config.toml
num_hidden_layers = 8
hidden_size = 512
num_attention_heads = 4
num_key_value_heads = 4
head_dim = 128
intermediate_size = 1024
vocab_size = 27653
hidden_act = "swiglu"
norm = "layernorm"
norm_place = "pre"
norm_eps = 1e-05
positions = "learned+rope"
rope_theta = 1000000.0
rope_fraction = 0.25
qk_norm = false
attn_scale = 0.0884
bias = "all"
tie_word_embeddings = true
parallel_block = false
init = "normal"
init_std_qkv = 0.0209
init_std_o = 0.00523
init_std_up = 0.0209
init_std_down = 0.00523
optimizer = "adamw"
learning_rate = 0.00064
beta1 = 0.95
beta2 = 0.98
weight_decay = 0.16
lr_head = 0.00435
warmup_steps = 333
schedule = "cos"
final_lr_fraction = 0.1
batch_tokens = [65536, 131072, 196608]
max_seq_len = 1024
doc_mask = false
train_tokens = 1040000000
max_steps = 8877
dataset = "wikipedia_en"
Each number is 200 + 40 x the weight over the matrix's rms, rounded and kept within 0 to 999. Layers, rows and columns count from 0.

# layer 2 MLP down (transposed), 1024x512, rms 0.0362, rows 499-506, columns 0-63
214,211,175,243,242,192,223,192,178,181,260,255,211,178,161,270,233,215,224,237,142,243,172,132,174,170,161,306,247,151,265,230,159,271,166,235,183,257,145,155,193,168,176,172,228,226,173,147,205,232,200,200,254,204,235,163,169,150,141,227,161,173,214,200
217,246,161,220,170,142,190,220,206,190,321,165,202,172,228,138,222,220,155,175,188,190,150,244,184,124,170,197,155,165,123,217,214,170,287,221,195,214,289,140,205,229,229,240,179,224,227,182,111,274,184,66,270,197,268,196,176,294,147,133,186,233,117,175
231,209,237,201,224,121,201,192,115,216,175,176,186,117,227,195,142,179,252,251,193,251,206,210,184,197,194,320,266,187,175,287,210,150,166,199,141,256,172,211,265,170,170,218,173,209,194,187,248,159,185,204,167,272,186,203,191,109,275,182,238,120,212,276
187,244,225,93,173,166,224,213,213,176,139,210,255,268,226,221,204,215,196,277,94,138,205,187,257,202,207,248,178,164,182,225,221,241,285,161,200,134,216,240,230,184,193,157,142,164,247,182,177,219,239,212,230,219,256,112,199,238,224,196,175,167,156,197
200,190,236,132,212,208,158,325,174,129,214,180,240,200,208,178,209,236,215,199,204,233,167,169,217,223,195,138,248,220,185,125,187,255,202,248,129,221,213,193,212,186,219,228,155,186,183,197,199,148,193,207,219,176,212,205,284,203,194,206,210,183,204,242
171,203,217,162,180,243,189,202,239,202,208,179,205,150,162,229,235,175,130,246,289,196,255,205,160,178,253,128,85,156,136,270,205,179,209,247,188,239,193,119,259,204,249,245,273,209,190,193,185,252,178,151,253,179,247,210,249,171,201,199,190,196,219,218
288,187,266,104,241,176,253,176,163,243,220,188,194,262,208,172,228,204,158,299,244,183,261,243,129,175,219,296,213,172,225,238,205,170,209,252,251,131,240,246,180,138,223,230,208,218,207,251,172,210,196,172,268,230,225,122,140,216,145,221,176,216,210,159
205,191,221,160,209,188,236,254,280,194,219,155,195,191,212,190,157,243,222,245,237,151,235,206,144,158,191,222,215,93,200,271,216,171,188,199,129,249,300,294,240,197,147,139,187,190,146,254,91,175,235,251,175,195,221,294,285,175,245,220,204,286,158,193
# layer 2 MLP gate, 1024x512, rms 0.0396, rows 500-506, columns 0-63
155,254,192,175,232,309,238,137,190,216,93,164,233,214,166,211,246,211,220,204,206,205,264,183,173,194,201,215,280,168,95,163,207,261,141,138,193,196,220,237,237,244,160,161,206,180,148,197,262,141,203,207,145,217,196,161,150,127,209,205,189,148,189,190
229,131,151,197,166,238,164,202,184,239,277,185,195,257,205,137,206,149,219,176,127,221,219,180,166,253,151,238,183,222,172,266,173,229,180,231,221,268,231,162,233,243,175,151,197,215,231,168,256,190,211,204,155,194,233,220,198,202,209,207,241,232,224,187
192,231,222,236,186,194,248,238,186,221,254,167,168,137,197,225,265,246,145,220,209,233,250,171,145,225,212,232,186,163,241,186,120,137,197,169,239,224,198,250,241,217,167,163,229,227,112,214,179,172,120,218,169,126,127,193,229,208,232,141,216,128,182,148
257,216,142,226,189,263,183,111,195,202,183,198,194,200,214,226,186,217,206,226,147,213,190,258,137,234,208,249,202,144,183,222,156,205,215,211,207,216,209,235,253,221,299,167,147,208,209,206,175,210,202,187,223,216,123,150,100,170,179,193,220,152,148,194
251,158,193,197,134,177,221,205,263,177,243,174,204,138,256,267,179,158,185,217,196,239,140,212,140,148,191,156,137,313,208,211,180,143,210,150,168,185,279,198,190,157,197,266,166,148,178,215,176,230,330,182,270,162,123,219,116,152,212,175,151,172,176,173
200,178,238,263,222,171,141,184,240,123,213,295,212,172,240,198,230,238,185,316,174,199,183,94,188,216,215,140,213,212,212,263,269,240,185,177,183,257,172,246,196,230,225,212,168,222,312,143,173,202,216,258,199,225,250,182,150,278,261,166,181,199,146,130
222,138,215,149,192,289,222,203,224,242,213,187,236,207,197,203,202,231,189,167,216,162,161,139,131,251,229,184,162,164,218,233,233,171,206,264,175,230,202,240,292,161,134,168,234,217,219,243,151,172,295,194,209,204,216,185,187,171,225,233,220,243,103,114
# layer 2 MLP up, 1024x512, rms 0.0397, rows 500-506, columns 0-63
256,171,168,157,138,212,188,187,196,151,259,213,199,187,262,206,170,157,251,201,151,196,146,133,184,186,174,153,160,253,184,136,214,120,212,152,175,216,297,91,259,167,273,221,150,235,186,243,186,147,225,146,274,249,231,233,103,246,236,217,100,201,241,244
208,148,174,269,201,149,245,236,200,147,194,212,200,201,204,178,212,214,177,201,149,172,194,239,173,189,192,178,200,163,222,212,223,222,163,177,291,205,175,236,219,238,205,213,160,225,206,214,151,159,274,287,196,218,164,183,242,213,234,178,171,165,304,198
255,152,276,211,278,208,196,215,197,242,195,186,172,192,213,193,234,275,116,235,251,163,228,177,213,236,270,214,255,156,167,204,203,177,263,189,93,140,223,205,228,176,202,188,269,190,242,192,220,216,185,160,273,205,144,203,130,233,223,197,193,164,200,168
207,211,234,253,147,170,186,150,239,199,219,215,150,228,192,233,240,195,142,206,154,229,232,213,116,211,176,189,229,200,183,147,193,241,219,223,159,228,197,179,193,227,287,139,124,157,205,201,227,184,136,211,186,210,239,220,217,163,230,161,222,255,177,236
180,249,171,243,222,267,202,205,167,193,287,194,169,211,215,168,266,258,187,243,204,142,216,218,200,233,156,189,211,218,182,231,231,236,146,271,182,239,141,266,206,244,155,149,136,206,169,186,197,210,191,223,195,173,262,144,256,205,228,237,215,223,77,216
182,201,204,159,185,215,249,268,184,181,226,180,189,135,260,185,195,223,221,196,174,169,209,285,223,239,160,218,146,181,186,205,125,140,193,250,218,206,217,185,255,215,187,204,227,226,199,260,159,159,226,216,223,198,266,228,180,282,209,122,208,196,253,203
152,199,197,120,319,209,230,220,227,192,157,165,193,187,230,202,248,175,215,335,180,136,165,247,124,151,125,216,222,225,143,204,210,210,206,220,261,202,154,207,174,212,194,186,170,205,237,310,284,182,179,197,186,189,145,171,146,153,172,247,242,189,224,132